python train.py --num_hidden_layers=21 --hidden_size=128 --num_attention_heads=4 --num_key_value_heads=4 --head_dim=32 --intermediate_size=512 --vocab_size=647 --hidden_act="squared_relu" --norm="rmsnorm" --norm_place="pre" --norm_eps=1e-07 --positions="rope" --rope_theta=1020.0 --rope_fraction=0.5 --qk_norm=true --attn_scale=0.297 --bias="none" --tie_word_embeddings="early" --parallel_block=false --extras=["local attention windows", "shifted keys", "gated attention", "capped logits"] --init="uniform" --init_std_qkv=0.0442 --init_std_o=0.0442 --init_std_up=0.0442 --init_std_down=0.0 --optimizer="muon" --learning_rate=0.00254 --lr_mult_qkv=0.7 --beta1=0.95 --lr_head=0.0186 --warmup_steps=0 --schedule="wsd" --decay_fraction=0.82 --decay_shape="linear" --final_lr_fraction=0.0 --batch_tokens=16384 --max_seq_len=256 --doc_mask=true --train_tokens=173900000 --max_steps=10615 --dataset="wikipedia_en"
Each number is 128 + 24 x the weight over its row's rms, rounded and kept within 0 to 255. Layers, rows and columns count from 0. The size above them is the row's rms in percent of the matrix's.

# layer 17 MLP down (transposed), 512x128, rms 0.15, rows 161-185, columns 64-127
size [ 97  97  92 101 102 113  97 103 106 103 109  92 108 105  97 104  91 100 104 105  79  87 105  95 102]
[[132 105 145  95 175  96 121 139 132 147 118 115 183 133 144 157 155 137 142 155 119 133 129 153  94 134 142 135 118 172 162 151 137 126 127 140 149 117 111 147  92 145 132 102 124 149 149 141 108 126 125 119 129 132 107  80 136 153 133 100 124  80  78 130]
 [117 124 149 133 111 136 114  77 115 139 144 131 126 127  68 151 152 123 156 118 131 119 115 128 130 118 134 147 110 128 173 126 153 120 135 190 156 160 130 128 119 122 111  81 134 127 113 151 129 102 179 154 120 130 143 161 180 131 105 131 105 115 125 150]
 [ 92 150 118 125 169 130 152 125  92 107 105 146 134 179 135 163 108 124 188 131 144 156 123 168 117 146 123 149 141 132 142  82 103 121 130 120 109 154 131 155 160 125 119 123 128 114 107 100 130 114 118 112 157 159 151  90 136 142 173  75 134 121  92  88]
 [106 152 130 115 142 161  88 139 126  79 133  78 104 117 119 106 149 109 112  88 131 131 134 154 169 127 146 124 102 119 126 130 139 168 118 217 132 142 101 141 119 124 147  81 117 175 137 130  86 136 152 129 127 117 154 142 130  66 126 152 156 127 133 161]
 [ 85 179  98  90 156 146 116 177 152 158 140 158  74 121 135 101 128 143 128 163 148 125 114 128 154 138 131 139 127  96 141 108 139 130  92 131 129 146 136 121 143 147  91 150 118  95 122 133 135 146 162 168 147 122 134 116 138 172 163 119 170 127 116 132]
 [105 113 118 119 110 101 130 147 155 132 121 145 141 134  42 106 114 103 134 136 145 132  95 110 158 131 172 162 152 118  95 144 155 150 112 255 127 118 138 127 139 107 101 133 162 122  92 129 116 118 147 136 145 118 194 178 117 139 114  94 153 108 120 118]
 [109 100 144 117 136 111 101 150 101  75 112 113 134 104 123 145 105 166 152 123 165 151 129 104 125  87 168 155 169 130 140 112 115 162 121 208 111  95 128 110 137  78 119 142 174 161 113 135 142  68 134 121 136 146 111 139 130 134 161 180 143 140 146 129]
 [140 153 174 124 126 113 145 178 133 128 130 178 116 116  44 129 153 105 139  82 152 187 174 129 124 166 124 111 108 153 116 137  85 129 126 118 103 126 118 112 134 147 149 121 137  69 154 123 128 113 170 171 166 165 149 132 117 118 119 107 187 120 115 126]
 [164  97 127 170 118  91  98 103  74  93 117 133 158 144 195  85 114 120 147 169 113 143 131 142 114 155 135 133 140 116 155 162  80 123 140 202 135 167 121 158 127 136 130  96 126 142 120 134 140  97 170 136 112 111 130 124 146 112 113 100 101 137 132 125]
 [ 95 123  98 122 130 150  99  88 150 151 107 122 121 150 114 124 138 152  59 148 137 112 149  80 150  95 103  98 153 105 113 101 157 117 141 152 110 125 142  95 148 129 103 120 119 115 117 127 131 168 115 144 144 147 131 110 106  92 157 123 146 144 104  75]
 [121 166 130 131 141 119 126 145 122  99 123 115 139  84 130 114  96 130  84 143  90  86 106 129 120 119  88 143 115 100  93 110 120 142 154 237 143 159 118 147 119 116  90 147 115 135 121 120 131 136 139 126 146 130 143 144 100 140 141 145  53 152 113 143]
 [ 82 112 127  96 136 141 147 120 127 131 101 126 108 118  67 158 131 104 114 159 173 159 125 116 161 120 127 163 138 108 157 162 143 121 139 162 119 122  92 140 118 118 135 132 125 140 127 107 118 159 121 145 171 144 114 105 104 126 118 120 119 104 141 139]
 [142 178 151 126 148 182 146  67 115 159 109 174 154 171  63  99 107 104 123 155 160 103 148 147 117 120 113 101 127 131 135 165 134 128 103 122 161 118 125 124  87 132  96 103 151 138 147 124 145 109 167 115 134 153 127 167 126 104 108 116 115 103 148 137]
 [136 121 108 118 130 118  82 162 103 101 142 121 109  84  97  86  99 133 117 139 120 133 108 145 136 123 115 129 133 146 139 121 139 120 115 183 118 108 108 159 120 110 116 114 129 142 146 127 144 141 122 142 133 152  71 134 127 160  92  94 144 105 112 133]
 [ 96 131 144 170 150 118 118 135 127  97  97  77 124 130  48 116 107 111 146 132  89 119 117 145 136 120 132 115 136 126 132 145 121 129 170 187 109 113 152 114 156 115 137 144 122 101 147 136 130  99 145 116 163 140 144 115 142 151 104 119 119 175  89 113]
 [149 130 196  81 136 119  95 131 135 113  99 110 104 155 103 110 159  94  94 156 149 126 148 139 107 135 116 101 101  53 134 152 149 145 147 144 111 122 167 107 102 153 108 162 125 149 138 102 152 136 164 153 156 104 119 107 118 123 140  76  99 156 156 122]
 [105 116 127 156 136 114 113 116 165 114  92 145  89 115  82 140 123 135 123 104 120  98 106 159 124  81 138 116 174 129 102 171 123 128 120 198 159 115 133 115  86 164 141  73 126 136 170  80 162 105 116  61 126 112 119 164 150 109 118 136 134 140  92 138]
 [144 102 132 139 127  99 132 153 142 116 143 120 151 165  85 178 136 137 100 127 138 140 127 104  96 128 119 128 157 144 135  37 178 181 126 150 107 131  99 117 144 122 143 119 120 142 138 122 121 146 102 168 142 189 110 131  97 149 150 123 110 106 101 158]
 [120 114 112 131 177  79 132 117 114 123 113 102 141  53 132 164 117 124 125 113 143 187 124 124 150 129 131 119 137 135 115 130 140 174 125 131 104 169 114 112 118 149 141  98 123  90  95 118 163 126 142  74 105 149  84 101 167 120 118 112 117 130  90 131]
 [143 136 102 176 100 141 148 122 123 129 154 128 142 104 116  86 102 120 131  92 115 106 181 117 120 171 164  75 123 106 102 146 161 117 133 119 112 128 108 147 112 140 105 111 145 145 110 172 117 108 117  98 170  95 144 131  60 117  79 124 116 118 137 143]
 [129 123 122 176 118 107 126 141 195 127 185 152 140 132 125 103 145 148 125  95 129 137 112 136  90 134 100 148 109 148 123 165 122 169 149 149 137 156 131 166 146 127 124 125 115 107 132 124 152 120 129 121  84 118 151 162 118 106 150  91 131 138 103 121]
 [170 132 169 138 138 178 153 118  75  79  85 124 125  79 154 129 124 128 132 109 130 125 128 120 119 107 101 135 148 125 105 107  99  77  77 143 121 161 138 101 138 128 114 148 153 119 155 123 129 109  78 118 119 133 126  75 131 145 112 159 131 146 145 132]
 [ 60 159 113 166 129 120 178 128 138 151 154 152 146 135 116 125 107 150 119 120 102 122 144  92 100 131 124 111 170 124 119 114 110 127 152 134 124  98 101 146 103 133 153 139 102 162  82 119 167 132 151 150 178 118 146 100  87 190 129  97 145 115 135  98]
 [151 150  87 156 152 125 171 103 102 108 140 127 162 139 108 137 143 139 105 157 141 144  91 126 127 162 142 134 124 154 151 105 115  85 133 156 146 106 165 142 129 111 160 116 186  56 150 150 113 119  94  71 172 111 114 115 156 115 121 122 151 172 124 148]
 [ 93 114 122 143 142 136 145 123 130 101 177 104 125 116 174 131 142 116 137 147  97 100 132 107 139 132 171 108 114  78  81 101 121 112 122 114 138 115 133 124 145 188 119 116 117  99 127 160 140 166 149 147 123 120 106 124 132  86 117  72 138 111 134  87]]
# layer 17 MLP up, 512x128, rms 0.146, rows 162-185, columns 64-127
size [100  95  91 109  94  91 110 104 104  98  95 104  95  97 103  92  88 115 103  86  92  94  95  99]
[[116 118 130 134 120 108 129 148 154 147  77 129 152 163 111 154 127 137 107 119 167  87 154 100 123 125 150 112 133 122  82 110 137 139 148 109 100  93 142 102 123 143 155 153 120 134 117 112 122 113 117 144 169 165 133 113 129 127 147 166 194  77 116 132]
 [136 118 160 164 110 111 108  90 177 127 155 112 183 149 176 116 138 143 107 152 162 167 102 106 104 139 125 115 109 125 122  84 189 152 133 131 139 131 161 104 156 111 102  95 153 150 142 116 122 123 136 122 115 137 145 128  99 138 171 106 118 148 140 120]
 [130 132  99 129 108 145 160 127 100 140 123  72 137  80 105  86 116 111 137 161 178 144 144 140  99 155 115 142 174 121 110 167 132 139 108 123 148  78 106 120 155 125 176 141 146 135 113 159 158 127 162 121 111 124 151 102 130 116 113 148 106 158  86 108]
 [142 133 132 129 149 106 171 123 115 141  97 128  96 117 178 115 118 124 136 131 107  95  58 124 154 148 100 139 105 145 117 144 121 141  96 163 169 175 144 163 157 131 128  71 116 102 156 128 137 123 106 130 127 110 157 135 151 136  93 151 106 133 118 110]
 [ 98 121 113 147 124 123 124  99 125 116 158 140 114 146 120 132  90 160 185 174  93 136 146 184  69 174 134 101 137 154 180 154 128 141 167 152 119 109 113 130 150  94 168 154 123 106 137 108 100 132 108 118 101 145 150 137  92 162 146 200  87 118  98 143]
 [132 145 146 107 159 198  95 114 153 173 183 141  97 117 122 102 144 166 126  83 106 121 144 134 124 176 122 107 162 171 129  98 139  87 112 112 146 182 118 109 158 151 116 122 156 143 118 121 118 149 106 123 157 128 144 114 107  94 126 138 165 143 125 111]
 [106 109 122 117  99 145 148 149 116 123 151 111 158 136 105 136 176 121 123 105 134 120 162 137 106 162 167 149 115 145 156 142 131 153 142  99 122 136 133 142 150 102 102 173 120 102 138  85 104 127 104 126 170 106 172 134  97 157  91 128 143 136 122 137]
 [141 150 175 151 119 120 158 171 129 182 155  83 112 130 148  94 159 112 116 135 164 128 100 150 104 188 136 146 158 175  92 152 163 133 122 141 167  89 131 158  83 157 113 129 159 115 107 120 104 143  90 150 145  86 122 105 137  98 122 108 168 136  91 111]
 [138 114  95 129 157 114 171 173 155 102 148 142 128 132 142 120 146 158 122 142 172 145  93  99  92 155 143 155 176 117  95 109 127 158 136 102 176 128 125 136 114 154 143 112 120 145 128 126 122 141 119 128 119 115 129 127 157 112 172 154 186 133 144 144]
 [102 106 139 134 108  94 103 104 126 145  95 101  70  86 146 113  72 130 147 125 115 127 116 152  94 123 130 120 125 151 173 162  85  95 108 141 115 131  99 148 121 101 147 137 130 172 129 116 125  81 125  72 126 132 128  97 127 167 110  99 149 136 151 133]
 [142  69 143 170 128 143 167 110 170  93  87 133  88 110 108  98 131 140 150 148 107 124 153 118 151 110 160 153 154 106 161 144 147 150 109 121 150 140 139 125 112  87 147 172 137 150  96  80 115 140 155 112 134 154 120 114 136 158 135 129 112 126  85 133]
 [171 115 144 114 115 117 141 118 148 124  87  87 120 149 135 134 148 172  96 134  99 130 161 148 136 118 119  92 118 154 157 113 132  77  95 137 109 120 148 121 132 157 117 148 161 125 120 139 118 121 129 136 166 160 132 151 143 171 139 102 134 182 120 117]
 [125 145  86 141 117 128 149 144 116 136 119 134 152 127 126 131 134 148  91 161 181 122 133 107 104 108  90 142 192 118 112 152 141 121 148 127 108 118 138  86  89 122 126 148 117 100 128 159 170  97 110 143  88 130 157 178 136 128 166 131 142  95  95 170]
 [130 168  98 144 165 138 138 118 156 145 127 120  67 110 115 130 144 119  97 155 139 155  88 100 121 112 142 107 114 145  84 159 118 126 118 145  94 142 101 134 116 126 126 107 158 141 116 150  83 133 161 111 151 121 131 117  78 128 118 150 155 108 148 112]
 [138 156  97 134 132 145  97 121 127 136 111  83 113 101 141 123 141 123 122  78 151 129  72 146 116  95 134 154 154 145 107 131 147 128 120  82  98 133 145 151 136  97 101 165 137 124 153  83 152 141 115 130 136 101 124 166 113 136  98 131 129 102 127 148]
 [136 118 142 156  74  88 129 136 144 151 117 141 183 119 130 114 159 126 103  71 135 122 100 104 137 166 191 142 123 129 119 117 140 144 131 145 119 124 166 134 126 144 144 102 155 139 159 133  97 151 146 120 134 108 173  91 137 144 128 142 149 129 126  99]
 [127 103 122 135  91 115 135 102 124 103 103 138 111 128 128 127 212 126 138  93 129 153  91 134  86 124 149 113 133 141 127 168 112 111 119 107 123 156  98 165 127 141 170 122 102  94 132 169 132 113 122 160  85 132  96 120 115 137  84 143 119 120 118 160]
 [145 116 134 116 104 125 182 143 118 130 113 119  93 174 129 123  66 159 132 128 135  71 120  87 167 140 129 134 142 132 160  98 142 137 161 134 129  88  98 159 131 104 109 116 140 131  95  94 132 177 163 123 141 124 136 141 106 117 136 126 158 126 105 139]
 [145 130 103 157 150 133 150 126 140 113 102 173 125 125 117 150 149 101 156 115 161 105 127 136 140 121  86 162 172 152 161 160 132 137 157 120 144 111 147 146 115 104 167 143 165 158 114 154 147 130 137 158 138 121 160 118  97 144 145 129 129 107 126 141]
 [105 153 101 137 133 138 143 179 122 151 109 138  90 148 107 128 161 165  99 118 163 127 138 138 152 100 106 103 135 115 134 112 122 127 102 103 122 138 113 138 120  85 130 123  97 145 154 118 113 116 135 103 154 139 103 141 144 100 161 109 121 146 171 153]
 [145 115 122 183 133  81 105 165 127 151 155 156 135 147 123 130 163 140 170  93 185 151 140 110 159 144 156 140 112 159 111 108 114 135 158 136 121 115 142 149 146 127  83 144 127 143 130 112 126 147 172 108 172 116 117 159 134 130 135 121 131 131 169 129]
 [ 90 165 107 170 120 151  89 110 150 157 103 117 108  92 108 163 150 135 161 130 105 150 104 104 145  95 101  62 132 142  94 148 117 120 138 114 163 140 103 103  97 147 104 113 121 111 112 108 145 140 145 115 136 154 132 132 154 161 116 142 140 146 112 129]
 [141 116 161 159 134 110  95 146  92 168  96 127  93  91 146 142 108 136 132 159 182 138 121 131 164 106 106 170 127  89 154 152  72 151 138  81 126 129 167 153 142 126 128 122 107 165  97 117  91  97 138 149  87 132 149 109 143 157 164 143 121 113 134 108]
 [122 173 144 157 152 154 132 104 108 131 178 127 149 143 163 137 140 102 175 117 212 127 108 110 118 136 147  87 116 128 113 129 147 115  82 105 136 105 122 154 130 124 124 161 110 125 114  99 149 129 167 124 146 129 107 125 105 155 164 149 122  96 123 137]]